{
  "num_hidden_layers": 8,
  "hidden_size": 128,
  "num_attention_heads": 4,
  "num_key_value_heads": 2,
  "head_dim": 32,
  "intermediate_size": 768,
  "vocab_size": 1330,
  "hidden_act": "squared_relu",
  "norm": "rmsnorm",
  "norm_place": "pre",
  "norm_eps": 1e-06,
  "positions": "rope",
  "rope_theta": 10000.0,
  "rope_fraction": 1.0,
  "qk_norm": true,
  "attn_scale": 0.177,
  "bias": "none",
  "tie_word_embeddings": false,
  "parallel_block": false,
  "extras": ["capped logits"],
  "init": "trunc",
  "init_std_qkv": 0.0442,
  "init_std_o": 0.0111,
  "init_std_up": 0.0442,
  "init_std_down": 0.0111,
  "optimizer": "soap_variant",
  "learning_rate": 0.00583,
  "beta1": 0.95,
  "beta2": 0.99,
  "weight_decay": 0.12,
  "lr_head": 0.0101,
  "warmup_steps": 44,
  "schedule": "wsd",
  "decay_fraction": 1.0,
  "decay_shape": "linear",
  "final_lr_fraction": 0.0,
  "batch_tokens": 32768,
  "max_seq_len": 1024,
  "doc_mask": false,
  "train_tokens": 112600000,
  "max_steps": 3437,
  "dataset": "wikipedia_en"
}
Each number is 128 + 24 x the weight over its row's rms, rounded and kept within 0 to 255. Layers, rows and columns count from 0. Numbers have three digits each. The size before them is the row's rms in percent of the matrix's.

# up: layer 2 MLP up, 768x128, rms 0.131, rows 577-629, columns 0-127
# down: layer 2 MLP down (transposed), 768x128, rms 0.13, rows 577-628, columns 0-127
up577 094:097128129157201123135154114118136105098129125118099149090158120122157121077077128129134144186121140166124089112121141114160149159175135123151143148103107175108089176122148129105115116156112142146146126134117136136113121120155145117095131127103194117140132116152129135116158142111125157104130096129122124104151113134075145184102146117112087155141129138136110127140137156121091115153172
down577 094:138122127146090142110171146090124149112118114094134119120164118154118106115114124170095179149156132152111159139118149167166098159146087101111129142184103120123120145154146150139121115163149099147119121128120146116114162144097096122094123147123132091109169147122129154125139105142168137117119176132143081153138146132133155087099143146130123085151101142149133114160141122207149113096129
up578 109:181112120130153096114121178131136086142120091180138073083083143098119127152122158128117127095113120143142115120118102128088157111079130132095141121149127103133149143106140134159131100115171124147134097141093139143124093106106133091135108127149103118133115120081166111163127120112152110126138117123124126111099118149147139175152130161176116147118076092103109130118107092132122166169114
down578 104:092108102117081140134138114087167141108113123103096114094146115086153133157109126126127152122144153126113128102151147177144161148106069142121142115159095137111082109151156109113149193140102124114145130133102127120159124128112155158160170149099158134108097114177113116141108087097079158139096158132147109173140122092091138112114143084143122153126118136102135143131126129138142105117122
up579 094:099133110128113118126132131162146142132152146156110122128153125112152078179068113106164133153144155101100175153137136167115091119123113126119110112128146137095114145139082178108114121138106170140133055088131155138097138124131094144095135110115112176109086139127124111152134111118084115192168109144131121093125122122138113129109120125145145081107108155117132138100123161119104112138120
down579 105:123127107058156122146139106117136133110100121121164151098106112130176146124124148153139167152103126143131168147166086101132137167106125112134090115155128122133101103095103144152143111119138127185123115113189131092166126168111137105139162153163134158130089106137162077120147122121149128165147166161123107124122170129132145127136110131109126119131127116189120140114112145148136137179150
up580 106:090132140158126156150108093130088120138121101120104139168086134126164139113102109095142102139124129134153133113109144083151121132127137142160105121146100120129128163102125122134115138159124138150104121110143143139145120081156123162089152146128142132094109147109160136149140103109171076095145150099166092096123090137141179126141109086154157075175149141129075127099120170093141115122121
down580 107:141117112134116123124127129138162137128165158101078126122113106129111112136151120096100110101109101110121158161138107163119146115150102107120165135133135201112134111117116155111101124123162120098156144096107087128117095168153135126118157133151136137120115126114132114109083128118117138135150090169088140119165128140047122169126119150107089125119209150138160143160108092126108141122136
up581 111:126152116142060135109155085130149179127125148128124128091125117118099132152129171162162120134097126117123115134095148143152117147100154085171080129140127129093162126135133120158190140160125159120165140107117147084141143121151143175124150132183130122153110137112146128152105097105111119143152116113115160118111129111093155101130144069155152122116122166137118154155117089134155097129128
down581 098:093117140074172146127139159128092097142098113159090109151134091135154114105124107092121146121142101145161141113140160178103116103106116148109118088086147131122138091150106141100153188120124107144070122129146119132144136142121079093115107105121102129145175117157119115136123121118185146127127143136138107161135092174146089148150115153104150122128121152145122107115154147094130165135108
up582 108:132108109131167102123137145115035091140136122165114141152118151107111177119160132095145157140094134125051114095149108143150131120098107150116151121132151155135104118133168156119126120130144090135127103107103123132083148122124127138111118122144096116125136096150147132169112128138166098061141143113108121099112121110091147108112148143147127114143102126132147074090124111097103097120127
down582 112:122163123152139156143130098143150129152135135114133089134169086121166106156123109100107168162165103119148137137119101111115167138123146121134076111084115114122146117142141121151110173123140127109102184151096130132121141164107131153163120145126140114160147083136143100124123150162119164172076174118085115088145146175121117141131119130145118141137109129106092139102114145127156091126073
up583 111:154119154142160097144124132177126129160125109130140133136097130095163121118141124169170130058107145138135133129083081122155145131103163128144158137135119111170188157129121102123155142125100140133130130118120164179131152133118133121118145128123107127060120112158128157143130089108127151081110153124107126121118125160151105154176086113149084125178118142103133125162137149154159118132137
down583 095:106136135154122167164174134099133090127119119125137139132161121109093144107140130128079119159147151119103105119149149137128160163163087109101139154161121105091091166115112069140123156095118141107147144133153132102153141121101141162155131125123129109159110131138106116162136093108142109141120100080136136171153114129097130120174181136127147139061123162160124126103128171101123149123101
up584 099:114125158145161108132158162135159099168123107108119144130132100102157104110120136146121154104122098140122159100134146142146161141141122130120181123078124107136105158112142156110112115161114117132129146138092101113134141122119105159126138126110131140161199138120192120086127151103124107122156147140146086104141109108130182092125149138108100183112100169115136116088084119129070136119113
down584 098:143137105084124120151149123127119114109119164170106091120153133134127128175136145143137142151159145099106127129141122136131125147123101154099122139132146115170140159179144061137184122140178099147175111160137166150128118141130167117131159111144147128143095135091114130182137115120153130121091175096145153106098119121129123141149141141132113110101139172170123122101143158081178120143138
up585 101:116188098142139132079124090146120068058143137102102104091121133131146136131147111135123150133109088133166129107130123126167133127109084158145082124082129138101177119159116149114151136113132150106133124097119121115071182132147137126127143117112150111149131120116156162133092158132142093085099112124110132087121149144153109135146137129127139118140077118146102120112134121100083115110143
down585 114:135106151099140112095077134112141085187137139144125140093102212112147154153138120106107085150112095094127158109162131118126100062098131128112117118116176111090150115108114148092111129142132128150079141167115112105118123139149165096123143127152109126132145115122094101146156089117122126122092144160136138150130105097123134143149148159111116137124147104126133099137127139132101179136140
up586 114:084129147091115167152111127169198153088110102109109143113111093119135071120123147173121120119134126158126097115109150128110099103113143155121113114166117156123138155118120109127168150151142140128127119106144135137160172140071120155139112138136145145169137150111144181162139152096154148109159154151095100112093124122129120096141153140135156167142150142157141136143094179141115148126151
down586 099:163137125131135127082124083127075128143138109133166094141105135107136116138112106116164148110135151114119163170129131139115118119120068093163138145086123116131111121181139152138130107139116125105121145120146148137100104130174105130137140144141073127101111165161163127117112122102101079126071101126115126068126141164138169154135137114127118090135104109097098153166133092163147112141109
up587 093:115107168113107101132182133109110131141134107139098114114148101138145151144091129113103160134128128174124132100090135111114107114129104138152120109116078135084133124102107143111121148096163114123119170111137105127142194153217117111082107108133105147145115108135156169120132094148124106126118149110153101147150121141108107097164136109102139113143148121132138074162093148136110093104144
down587 109:107195127131147109165174098130074092116177165122132095125076078137136122130122121099158090135140105136117089115112090129109078161118151155152114186159095118178128122098127097136128104116116089153140086115114107124142110131123124131123130116178158137074116140144123118135140162146108140144146145122113117114129101090127131124100095137136157093147135109130113116132146111116122128125128
up588 104:120098099109131131101159110166043128141117112149106114121138133131094139105140118125120145100118095153131111158149144140120116160133116138141129108099110123134116114151079135130081113118151123123119153137123143153102138138147102170108190128138108130122124163084133108171123123090132127154113102084125129148116159119136130084123174111133118127101124124136144064081155107157108142055137
down588 103:150176143169123125151160123144207129097153114098161113139125100152129122133153128127109107122121125055128140127143141093113127130109135092101150130165157107071136150132147084159125125114074171126115113156126133138123114136116143074125115139113167149143083126151134140138097115115124113145157163141124115086132108119137133151119131139144106168140163098128140157137112142088149085161121
up589 115:155140151172135139191161098155148136159112093132149110095181101126140095127161082122127167100158117119080147135115156119102115145101084133115110143123086137153126133125138115108133125124104159104133149119097153155077152168103127145140179129119108134137128137103154135143131114107135131119132168137112138167056101119092143127131109140136133125131144141178086101107134124124156141148151
down589 098:166102132107132178117110141104129104150153134148136113182158150150127142152123134098124061153104138135132051143134153115165109112167157103129151121119110135098095134124080178135122129086152146116116132136149102091140100118086120147131118147126078094107145120133111152105139148109115122112184134136107089160165150151114115128120139105117137145098137086125145160156131098123142118125119
up590 097:133087117132141104193175112118137162142099170164107125138087133138107110132103117089150111119127139090108122184142139149136122114084149142111102117184152107180111140106095106127162119138114101142152159129129106180138114093169158146110107121146138111127101134117169126141126128110145139107134113125104139084071179150117117154136151138119138138150123153103104101131144111104153150115131
down590 096:104144164116137180113071123125127115128089129112125123083143122140126107146135127164135136141160130136115135129100136086151135119118116140099145142077146115176158179189124140101165152133152123161137131172140119088177129100113124158122131127118074118126139175133165117128108116143113101111130098093150119139148145101153169105120125094132105089163114097156151124150155151122160111139111
up591 103:150158140142161151110121116118128175108131142136104129098127126112130105114155148109082136122125134145174162145133153137148135158111131075175138144160156084141166140115106083115153101074117148138177107121100103099140121097145104157138114130165144151113117134116185144148140171127154147145125104184134109131141111104117130184102142098164130118165133098139145137108118115134126146093161
down591 101:093091137164121127180179139147155098143152138143123162117118111115132174142128118133109078097135129088141122118097119101117120136130147176107125143144177130136101112153152102145182156123128120137168117112137121146128084120118128140118161133107149129115152122114093109126143109134132140124124116089139156077096097139123169121120126113123104204167145122118071145103109141106120122160087
up592 097:117098140115097112113111123154153098078135140130076100143120133099123109090171163150143102114123114130105116143146132156106125128103171139129133099122144124133085143147106123106099109148128142132106097168103097157161122109120124155128147081110147141163162141162125121095128104125123130135136117104079119120142133084081121113138184148118082079148137164164137086114144119168124107086101
down592 108:109154125126117145148119120126130110092105074187155143119133142116123143128064121135146139088103107106149107093123114129142146135124124182113122137115122170110129113102140111155149113106132142132105103138101122174131118120135176166152172150165129114127122170145129112130159080155129197098140156103126090147160121124135127052139099162116131153109129127129099119114148151144142094116130
up593 104:120130174160119161130155113126145120143154136171119126114090114102166111133149115132087096095125128117114162146144085152144115067098157140153140127140075163197102160131129129135137164132093112122123134118121131161128155106136115098105106127148126129144119166169106102140094169110158087158140140109148119155116117126120127117104079148140103122141080111113078106163133147129135099136127
down593 100:137139125129113111112105137095160121117168123108099105117141134068113152126146128145105170161159131111118091137136127102133131110117126107114104150164135137126149103134118151143095138090114125103135129171113137115105126135098165206103159116117132110071134125095126149098157125118141100118098135111161071121129151120141149138139128085155114164097171108176173076130101114131158110112128
up594 098:113127178111123134109115191136127146135137128160151132109150121144111074118156075110130112119129139167134126137107163100076131098146158142090162126117137154176106139169143162110146131162155119140136095110165120161110155113148122114116112145126145128087128098129156185126072137134112125117150114131112158148149114147096148143140121084093150089086118118114146138075127159130137130128140
down594 091:072106116119146110163181063129115137099094111103119159182150085138133142120102112091124092095117158086090121131129144114120135115148131100154101147144125123138076126121122118110117088110102108145144132092167139091094147147132138125127162110147126174134109084116126106131132126166099096154129137130153110121099096133132117113109110147102096128107082081134100105137130135150143109105113
up595 106:133190115099162146124136150134123181134143150136097118125152134109140109141091132124091146166119135107158147135121091124153165111098124145126142152151134144128152103089115166100176121153140134129114106136094137096116131091130130135168079112156118178133071154147113112125104132170128107092131098140154119113137156103125124107134097192092120137157106115161099116099160131091126113151142
down595 107:142130158108121139138182139091141086145139166138128099129129094109118159130115178150122113167107105141139140136147147138121120119115064213116133139138150131090083140151128111082153133125112118119114154106118133102158148129099069124099128124148137154144104164117111170130142098112100130175125145091106101156097135119096151143151134129128101149157114117149121121117115159116178138119115
up596 105:072120118105157086129132094117116122142140114134136133164129141139124138153081139095111094101112131140155121155122121133133160120129127150160104138150140114159072116108133190135143107135137110193137140158142131150125187160186154117121117089144145122094136105138099112089132098120117152108164120081098109141134148114133103114151127133156131075123142132142123081146090098108120137149102
down596 112:127152143110143203098122095143126155135147103126115108119156136119094135113163123127142118120076096142156134098122114097104100113140118133090113143152130092117094091114081167126118123126097103122139121118153103152156142095098144162125120119117151128129122099166092183112141119090141117154191083149083163108123106129116143140109136151106090143165111126108104120138144151139086117148145
up597 099:115130097129114103146105142177101110092177138140113134117111131181112154169131132129079098128114158116137092094138118148159137155147131092157188147146127121151109152164082107129165114081119147131122120114126118116107128091150080117111114104188124130115141145193130126131114114132118116116139125111121075159144140117122141143140144143118123108121056134117132151176119134122145103127130
down597 112:126107108149105176099107130158133118093095152147134102098156148131151135154095096160112146105101145158105126119125164103129081135123130134130129125115116154116142078148140156113138112116103116145080168100119139121152113116133122158156065154155136115072138127114140118103149180163146158122113136116093152086112099149135107103113129165114112075126126132093110169105166095118116136152128
up598 108:113129127121129119157151119165174146143135097087131144083116101095150094150106104163122138100145144086163086129118145119080151112126130134104133111128148137153101150128104124126085158128121128168152132151140171154127093179087166093130129106177132119062111175123137150119147123093098124130119151114178128104132101157133160121136116140127146130112103134133123110107070127142142153125141
down598 099:116067155181132128119167138148134092133132127122127122137151115107117171145126122136164139121084101153126158126153126163155093129142122116142074152077125113140092125132140129142130144168148095091114165116088108176117168086136117105115126137106134152125089114135126102109157126112128153153179139130144114176132103165111155152117103131151144172142117104179147120130166144118153123156129
up599 103:097139165113125126150084093154134111130095122114160108131081122166126151096086114120051118094102130117138131109171086158141136122161117129103144138155124115153131138105106150156156129157121121109121161127119122138135108130151192165111155142109127143114102099110127165122119106158159140119181088123122101121126105140084097130135070163135142111159124151150129129142107126119109155154101
down599 113:149098102153154157103167128111086149140123123090137172131145177126114120135096161125131108143096125081119125165169129144132127115081141090105136131117131114082139127082126091124136104149122104085094101100145083151115124102134106116149139121116107109127117158176181108166148111097097149095150100137126138102133151137133131138133152110150158132111164122111118107089102116092155141095156
up600 108:186157144147117140114113115110091156163151135147093155136107140151152169164139159076139116128136108107168117157114147085123116137094126110137150109139158140149135118122112123144150161133140109166094109149159100138107091123101153113133145110081173123113093145125154101145131104160084117111118129153131105109168167146094127171167124106131123085134163129132139095124136074123130110160124
down600 104:080146145103158091171104159105118142126119157111148144128068121064125123118140100126146150133139133124112160133147161131160159107113120109133149141146076132149109147114154152114102145109142149165136137156137137113119142132127144167149155130148078148119109148094145143137090143109110119171107134073149118129104122197142104113113122123094115097148138160136154151134164100155121105088152
up601 091:145108086098119175144138082141155127130157125135132147099135145101147148172152145122133129132181105183155138127100138091129139123154151080142102145110138099143102092114123154125149127104155101103138125130127133109136119071151153095126166114128135119143134125098166141150180154131102125145152114177079148112143124131156146104159173145170133125140140110109140130078097144118092136119161
down601 090:138114128151100116109121133119139129149151133158132135150085159161151133123121101143131156093121126128102103158114107122094110153138159105166097089103105129123132191104108105122084125143134111114086157137149124089105106111128070085104095137167124144114131161127122087084091147138116122096116126145100130152114072121120104121116062129096121104135128114085115177131114138123118133124168
up602 110:142075106099118108180137142155141068078133138137095140128103084120117150153119129156117124122084113129087128151094122176134141099215104115129120117137108105148110134121134101141090103108086120124111141132107125116099105156126136146102142122138110128096140119146174131160158144146145134184143135171109107120148119139089139142121123142152150098164141140123131082121115122109117115097111
down602 100:108164147156118151135128122066136159141143103102149160142152144128135137138135143145140132155152130119125106124144141158119097154125131121094162172123125150088137124131159166115142117110108140135186129159123094118171162113129162145103153110124122097126107141114087130160092130122131144073106073102142130149146100089113119105153121128079115204147090141116106113113097152144112140160120
up603 097:094129175133110145134133124122114121119122130111132086191087123151109124097130131101178159142131112151174167171133152106119127141118132142134180129143148148124098191121169090110109103121133093114145116115116176098143129140146138121124128087128154149134095125090148141121141127158176122092132132094124094142164108127121108143173110142119139110133182094154108104115130124137124115109078
down603 095:133122113145142150109107153116117116147138145111129152158119135139084152147103105168131117132149115147144105140111102139127114113135138105124132121121087155148173115144120153107118110138119143147086181181132112140144123115096114131162103131112123064068119149122126140116160106152128135105106131128103139130047082096101128083100094131102113096130132158168166115152114082135118140080116
up604 094:138128115134121108116113122111106074134139113139140099154139104124128143150074085130088125137142095150147130143146120138143107159150152124077138110182155119094113109132095148122104093128129108137171163111089182125149114161150158109143173098095123137120157138133113106157155140142116097132170100098145113150103085143128116131114175155163139136148141156176164152155137108112125145098110
down604 097:107191148158154137169104149124133173102153088134122134124105092089157120114168094101113110120120131118127139124180107094109108110121096150147120149108130106139148117143150133129167130113082160151116089117166130095118125146170151156114089122118098102136114159113135126125134151116119112125102171162131135093142138188120074131165140117103148181100138126105100126143095118122138120113119
up605 102:136146175178130113172119119097148094135121183135115127094153128134129141115106124117120141125143152111125135118123116130133127164117117083127109103106105132123136173137189171118058166119182156164113115120126130150107161143138121109142171110124116134141084113129082100146104112157097126103098105082106128150137120080144144096123137124159135104154126157135131115077159131114126102129124
down605 110:145107139141138135153126109151112118143127152120137108120124169163109177092142096125120103157121109135151137129148165138103112106169187120141141127125154153135114075148118115143114113168094126082116151150137138143135113095153159115122121118187149120090185132110160141145144203143155111173113114113104154137138144139125119169150117096087146148118094127159163118120091137140134147096137
up606 096:147165131133101109166117112140123154128129088084109121139107111128075102157116137135161122127169120151170148128113126120130122103130147104125156129151094138120078120110133174121121154180138112145088164120127175127117102105175159140143104156155154148120100145107119103124134120114093092078128094108157171128113143162132111153148096135122165142144157109190120127137101109126168119114147
down606 101:142137162122152166118149179150102132146130154131129124113142105147174144113127106125134133140086154106124096161085107127158139151145146163156115117105162167129117136162102098124114089098084161109141110136154082106160185114122112125113149179139081116163159135111144095123160134118136165137132174121102116139136138105119132127155105106128103109101086126122138105121187137121095153113116
up607 093:117175128051153145135099103139142118136131158142150121116104105116131119140098130150142132123114159142117124158143137122119146171117108087145133155079126198130161112124140101142072155104159110110130095141156123124123155110135102134175118175117119107127115110145205166128138142134102129154149136099080103124116127140120097102135110130148129103076131159161135125131108129149112097125114
down607 101:153131170166164134117121128129107121132145062122121133134122156135146141149140089104154140133083131140143160088146093092107127118121116137119112116178150110112135125106115111120125119157152142094127125139149090143154175113111134104102140114158095147125120070127083113075118088126170061121152108128114140129081128133098127135110138133174147114128125112152143136101127107123065100128105
up608 101:110153108143167128103080146171159141109155102163097120144099139107119114128111059169137117136155184131153125114093094141112103114151148104152155135143132114130100123145115119128117113146133095156103101129079100149133170118165115142148099147087129118128137097088115108125164144185115131112129101140103126120119179128174113135145147129117107137104112146121136154167111110104152107117169
down608 104:120148105105121139111128117178110145125135099156114170116102126106105135083141143182100122159125151112134112131096131110147080142152131127143123153095138088128115108110114135104119150129099139149157154121142138089159146112141171143213134147123113120104140154127101142094077115121096147115180103136112103089131121106118144130146139142132133108106170126125138165183101115137165077119108
up609 117:120155130130153134142087181155123177093151139144175135125109125128147115116106110110100121110117120130128174156147146155140130159091128146124093124154134140124146140125147120197113149116097144107138084105102154144122130156121135124168103131120095135098133132105167169156103130109133175128113132124153097109157146091116053140134095131105135160129130115088121106151086102092127143086130
down609 114:107096109126166147143104089122121070109132111099133136118197196119139136112102087134141184111137101117145111083136097125120151098147157111136150128126082083140101142148101143170117159154120103153128105093097169150128116137159135114119128107102147117152145128083080126134110101143151134161127135091126137126156111114143150132110106153134134142149114092139159129120128107136161115165130
up610 108:163158112112130129142159103120091142120148124145151168136072131117165131134133137088074128123126140137149108112152140124143131110044131139167129104148129131122129141132145073129150109135087157135134135085146135157139092096117179149116109143165126118135087129119102127133150117101159164130144089147134104164156129129096113106131095109141126123143152181130085152071112148111112128106120
down610 106:137079152085128148094121162154071104148190157100138115160093124092122116110147098135139137150092139134092131140176120108126076093129113107119125130126127161181100128143086138140142119165153153129101144120135164132130084143142119124128103096101123150112140131111133119142135176150084143133133132108100135136112111129142104165089108138097113133152153080131154120148117167142137164137140
up611 088:119101077138100091115099110143145147114145128142109153123107149127187128130124087122110122146139092133139124115127140130115147125153128121116091116135127108155105116064098164116090118113145132149100108115122135171145113133139106141094105196143145118136104110134124108141136126145101107095111141123128177137134169112137142109102168110144164150142122129131074154165143063144165120134194
down611 094:156146121132103139089161138088108100162133128139137121143112139109108094128162137123125154121116123135085113113168075116129132110142150138132151127113126150060089129125109129159172125132123108140151122122132126099082094135122144123121161154123110101133147138116105140135102139163188160144104111155146149150176102129093099141199097144105128142088111140113170124149112131093150142076117
up612 101:158111118114139132169104107144094150089120119175131140115129074145166166103132142157100131134111093140136099062119095118109117119123124131148109117131118132113153134148090158138132047139143109183145138102102125143129109165123108137057138093143153114118172095144083126131160142113111104140140101135137130103127145130118120106159147103126115131150129115135091125167088110145145110135136
down612 099:122125124146113137100130145153106116141109130111156075103102184066116109148101097079139153105153120152114149167161126133143132092119116112126143152170123158096138139100162099122117125146139181097103115131101182169114087113145102115121092134087120120171113159123123098103097155110129113116113127127133125135163133158123107140118109141091126155138071132100133132100105112117105133121090
up613 099:134140186155134110111138104126167158156119133094154129170156117149140108144127130129101135123128113161108133114144135094104090143079113138123105136138104096101138104199140154176100152106132121113138118122109151135137146106113107106097127107163133155183175179112148167157168120118133119168158173102096144127114129081119141106170121101124152103154138124114126117121128115139126138088116
down613 094:067089102149075082131167127134150125116099089123143141111139129151121132148112139099126089093141122144089103154138139119140163134139174125126127119119131126144164114143111144139152084141105135122134093165095102119130101180113187162124153113138108073120142118107114150061137153168102156114080116110152168114152137114135108121118124138133136140154149111099148153115127120106121126119142
up614 100:123186103138134126130120156131118140109128171082086104110124148168135168104132194117145136078132110156107126129141132117128120085084080109094119146134142132103087139125093085152109114136133123155148154117125151103152163136133127109150112123105123109065170138155130145116115134164117126119139143117147146131129124132131142127169051114149152136152125071145094129124115133096135143140126
down614 094:113101124097129128120139101115077140114148162145151138119153162139127125153132140122124166147139147134093132106139081145127099137091086133118120111157103097137166125147143082095126105173127081119151140121120128133127138095108134143145170119111151124168116110143128069155086126105140110114072142092120185146108122125137096105121141162136132101111062121091120132124117154188121119126147
up615 109:122091133095105110116154144142095114113146153139127137135088090117129132132149134156143074102128169151129108142138113146175143079109147134115180118134109088138078146077159105123161144130160092139082132094136105122112128144139135119154115132144145099156122107124134108113128176150102109126118136120116134107155144133086092116141109136127051138120157147162122110168118150112148118180147
down615 101:122105100096153150110135098086122068148108121112123171134159120124162163152090111150127144147128115115104121120114123093120147106123119116104120152126167160102132107102108130141119073174139166127140085153130166134105160144165126123136106124131097133150123097092182130109127097116114130118127129112141097169154175142132075128165097136114149142124167151079122117122160122143151152087117
up616 104:153118139099101149123134168116146131079111108150130136140148147112125107120087119110110134096111138164104149121144084110126130115143141137148142150104104134113135194107081136136143140103121154095136150119122131135114165121107119099100145139167137148097111115153130137139124185113160170099124134146198115129128093134170119114119108152143108135193151099104103070104111125101093167126142
down616 107:168145141137113135184110100137070144134116101151128109115116131104126134156169146129109121165128118145139131128108129088137130162073088152102165117145123105128111131177117118133150134160127156118148141154095127157153107117142141175132155121129117149158078112138156132089141105136113143135121125128103144148157079125082098148142151048139162135121105175112128169118157133120120154134113
up617 105:141124178104181124137124162124150107094134106134092141086115159148121140147107098112125117113135151162103137125103143153117070092147150145116104151145117094112161130144113141071147128132129155108124091103137095112143122116140136152103145144144106108111153128195105097128116113154094105094142102112092153134124202124108107149137111153140075129142149115129108129139137140140115128189121
down617 117:130116111077136072107167105110131164148088126088141142202150156108135130191117134169143164108134124158147087145137124108150141131118130150134111152090122117110111137139128157111142139137111115130139118147093155126135100138141157176131124148117146160096138126128119101145153107123114107128139131125125121080116111116152156159126110136102144141169118168118127146089093117175140172181105
up618 094:096126097123172102106105129092144105109131094120086149129088109149124112103158125162123170127143117129149091131112104133124143085130154156110136110093123140121110144099136106102127114157142135102124143133178145121153106122163137139185115113099194096131091134093111111108086166156114097061128118103108157119104153111111131112096167134132088140155112164127115133135122132145137133164136
down618 097:152097097143158162138132138142163125127129150127146124107157112170151127127120094117087072085130129109133118111185158120130148135129143104138127103127151156136133120146149120172111125112113168101153093152122114092166129143140103152136139144166106148118142114140135164125122121113182143145071126140178130180137121150130125140170142059140133128114134135141082121092163159130110146088111
up619 102:155139111135111136121116144097114108114112153142101082097076099109114138128106146126110162142073117151114158155152107115126133141163141118163116116148175117115128118137097139158153124147115122121148159151120125146092108108158087125111143101130143141108132110144086136129096125138096165087160164149130123151125103125116131139181120137164071125161134085093185112092076159143113127121099
down619 109:139129129077164133136128129111104080115101111174156120126115096133128112166160126114134118092123144167120113133155122157144125131089136111139127117128154145132156101175089151120122163157135101145130134103117105111174097149121184138165153118146151150107148168129163136134089129137124153094176155098128149123088143126147107121102113168119132105093123176179101150166144108119146133105163
up620 084:146127118114125110122146129154091130117123101124092167135145126106153119113164133112142144129143119151110124112073178111126127119139158075107143142113106103133123112123128154137128118140127060135110134178119079136111135147121090161114117136132121122163073171129189132159152126124128106114150138153080106123129143108122126111144050108169119100105167114147120114119169123117145117178114
down620 087:125126049093136147153130102080094130203117138157107115155092122119150150152116118101112083140135107108127138160155083133156158123121122173146116158188127075149125113144118149134135096133119150087137142139130148135148159147139108103134105123095139144124159108125175147137132148141128121145142149096139131120152135139161121152154092110120124157119176115109103124105166124113144131132161
up621 096:136163167120201156116121094127098127108134166139137167155136109111112135166150105116131125115174152181126120149136104160130149114133124148132144107149122155138118097156127185126148121092145182132140088123157174109122153100123145112128138082074147126116145104135130119147117146126161123141141105116122126129139089153159141124146104142153176132142177137156139085116117127077105111134142
down621 105:193128155160160150145145121083152119164105115072106094155180110118108134128138150093143134144180083110096168125123125162129150125154121127121122157120156122126094157110155119132141130139122125123108195105133152134093128133101093149148125113103129076139127127111157123136143123082099150152125138163131098120118136146136153139130160110127121177106143101133089153127131115143163116151090
up622 094:101160122099102115127121131134150080133069137148132086068085160109125173122161117158134160124144141158115089116140145122151135172110143113148116091116092167107145148142149116131144144097127107136121127123137154115151168068152142148133164114114134137086136138148141131137145121133156092117112095130103085120159161138130105111126109133177118104162111147096102087137116145157165136106110
down622 106:147165137134141140135139156172073150110152132149114109126105117124089155132102117166169110126139116136128096123150119133083159136132126088141126139102113088149184140141156101108153127129105106164158143097135126115143109118117129157143080098150111159109117107107155118146106162110134149171133119073085172153096129151102132139081102162099100091119116150146121141148143116161112102154145
up623 097:152103098135163121158117089088110088077152167129124158127121143143152110151101154099142105131086121138165110148100157127159162134180092146111130132132131165127121128147113129156120152121120096139124128097154112138151154119147072102144095138140108130117119102153086104134145100122120157088143131105116156118152130132130085099130150129146131108095129137165167113188105146149065113133132
down623 091:130147154122078092108147117130162155140135114139156104125138111093109119148193150156086162099115129083106139109132150104122106115120128117087158129190159101143123089128129122105138125145142148123134134086122125084147132104123130077130145063085137093128137113075114157115127134134118110120137141124080100095134156111161167137108136152121088137133154135114134125112116123129159138081111
up624 099:146107146106137085144113164110140109104153118128092130108108155099133172097118147111162177132145144103091115130092144135130141111106106150122143093127164143139107124159111167166120090131142134157171070129120109140136129118109142106165101134148103142084098130105153152161100078155103125130115125117123118096147175105125159138114108162098155111093074155117122114161152103132110109148109
down624 102:085150137116156154115144164142132131165101130123149126149103171115127112133157078126098090140156103128145116124116160162166059134121152095124114104104169110085125122111126132117106142151126120132104138125111140101137150105148102105141154186151120157168166128149128149147113140086158130143122127168130183138161136122169097131135167119066110108129112121111125131119125129174112109106113
up625 097:115107131118156088106160177140183135109147099127150118086128091104116119111109136110154149136095142125097117122092136103171143118148142101149141120121118105101125115155076127132135128103161140093094163115162125114102202133138134111059175099130153159123148130156124125103132130141119119147096156104127140125122149143104081102109168143117115101130122156128126076140144097114128121110109
down625 104:134126132128150136131098164153148164124097123096129170121134117116116115121100127098101124164129154106125126117180120087122111152097071107125116107101152136132109124105136150161124135146105135111108133146135110082104123119111106145149086140113101166097158178131123127102133182087128124112129120156137181104177156137145130122137097092099122136143122130093139130154127133082076127150059
up626 097:108111162116095114169146113155133124125177119117166101116153129132139159108139133170096165151125130103149150139132137118138124161145165117126141112146132163122126157109056116120097178158147139126141160143076149122136110124129167150078121148125110101102146173154145154100133103137108130158110099079134110136141140126170103133114101141107165126123124080140133117129126158136142068152098
down626 087:142108103084126174118142138131160120102102122151098134141131119149122083123140139136162064107134123133156122164124138181166166106109076121094143163098138081093100109122130146144149147140180121146140104137134123092125131120147092106142129117154160184111125096125133163132122130119173133137098157139097105131133111136117142083113131160163146116122125166117116115103169153102130154134162
up627 095:126112116123116117143129113112132081128151147130121131085139169142099133135143118130117130100129144126104119126091153126139157153157153145145151142110171080126072109082140149148144109135109130105086122144159137115075127096133109118088139118106177085127101139155143120149119136173117158146124119140117154150105165191174137142112103094128105110138130169146116131153175150121172156173149
down627 093:128084163123150153162096084149124162099130129116028078130123101110146107107162152157129108130095150125134116121163123086089129153158137097125107147158133131139119142155119150139157144162104138167139133106114106128112151090110131116153086154151103180134113094134119120152122125089145110136158125128171103107136113135103155132128167109139118132142151122139137123113113163150122159132158
up628 094:164156135160160161126114098160113146149130108180105143144159112129122121109120140152156121143100127129118144145137130121110130136169159149157121108126147141133169145129105126112139161129125145137091122143121135153116144186125178149116112115145126135096179100092147104088180120105144143098092092134162129128171122157126099095129090106128120120165119185135125124139050142112111153126153
down628 102:089116111112171110087140115144103128139151121088102146128097140182184093123118124128123106114086102116142124139134149161165109119091139095120117132070067172166127120163116158132114119133130129127085125108128118118130085151163118133128112134094138129099142151139086133116149154163168119118166136089144118151147115114158097158125135140123134088109141119098151119135154155103163166116138
up629 096:165170143124135125146126140141134106111124117118123122143141133171134060125100146168083143139145122148097138105128147134132119123128163116120115152133137158074177129164120155112105118139102111123119129085114123149130162140129124148105212119157194159134120163110156108088137162124140134139118139135129111128142146139122093113122111110161103131167079132080081109140159136155124096138128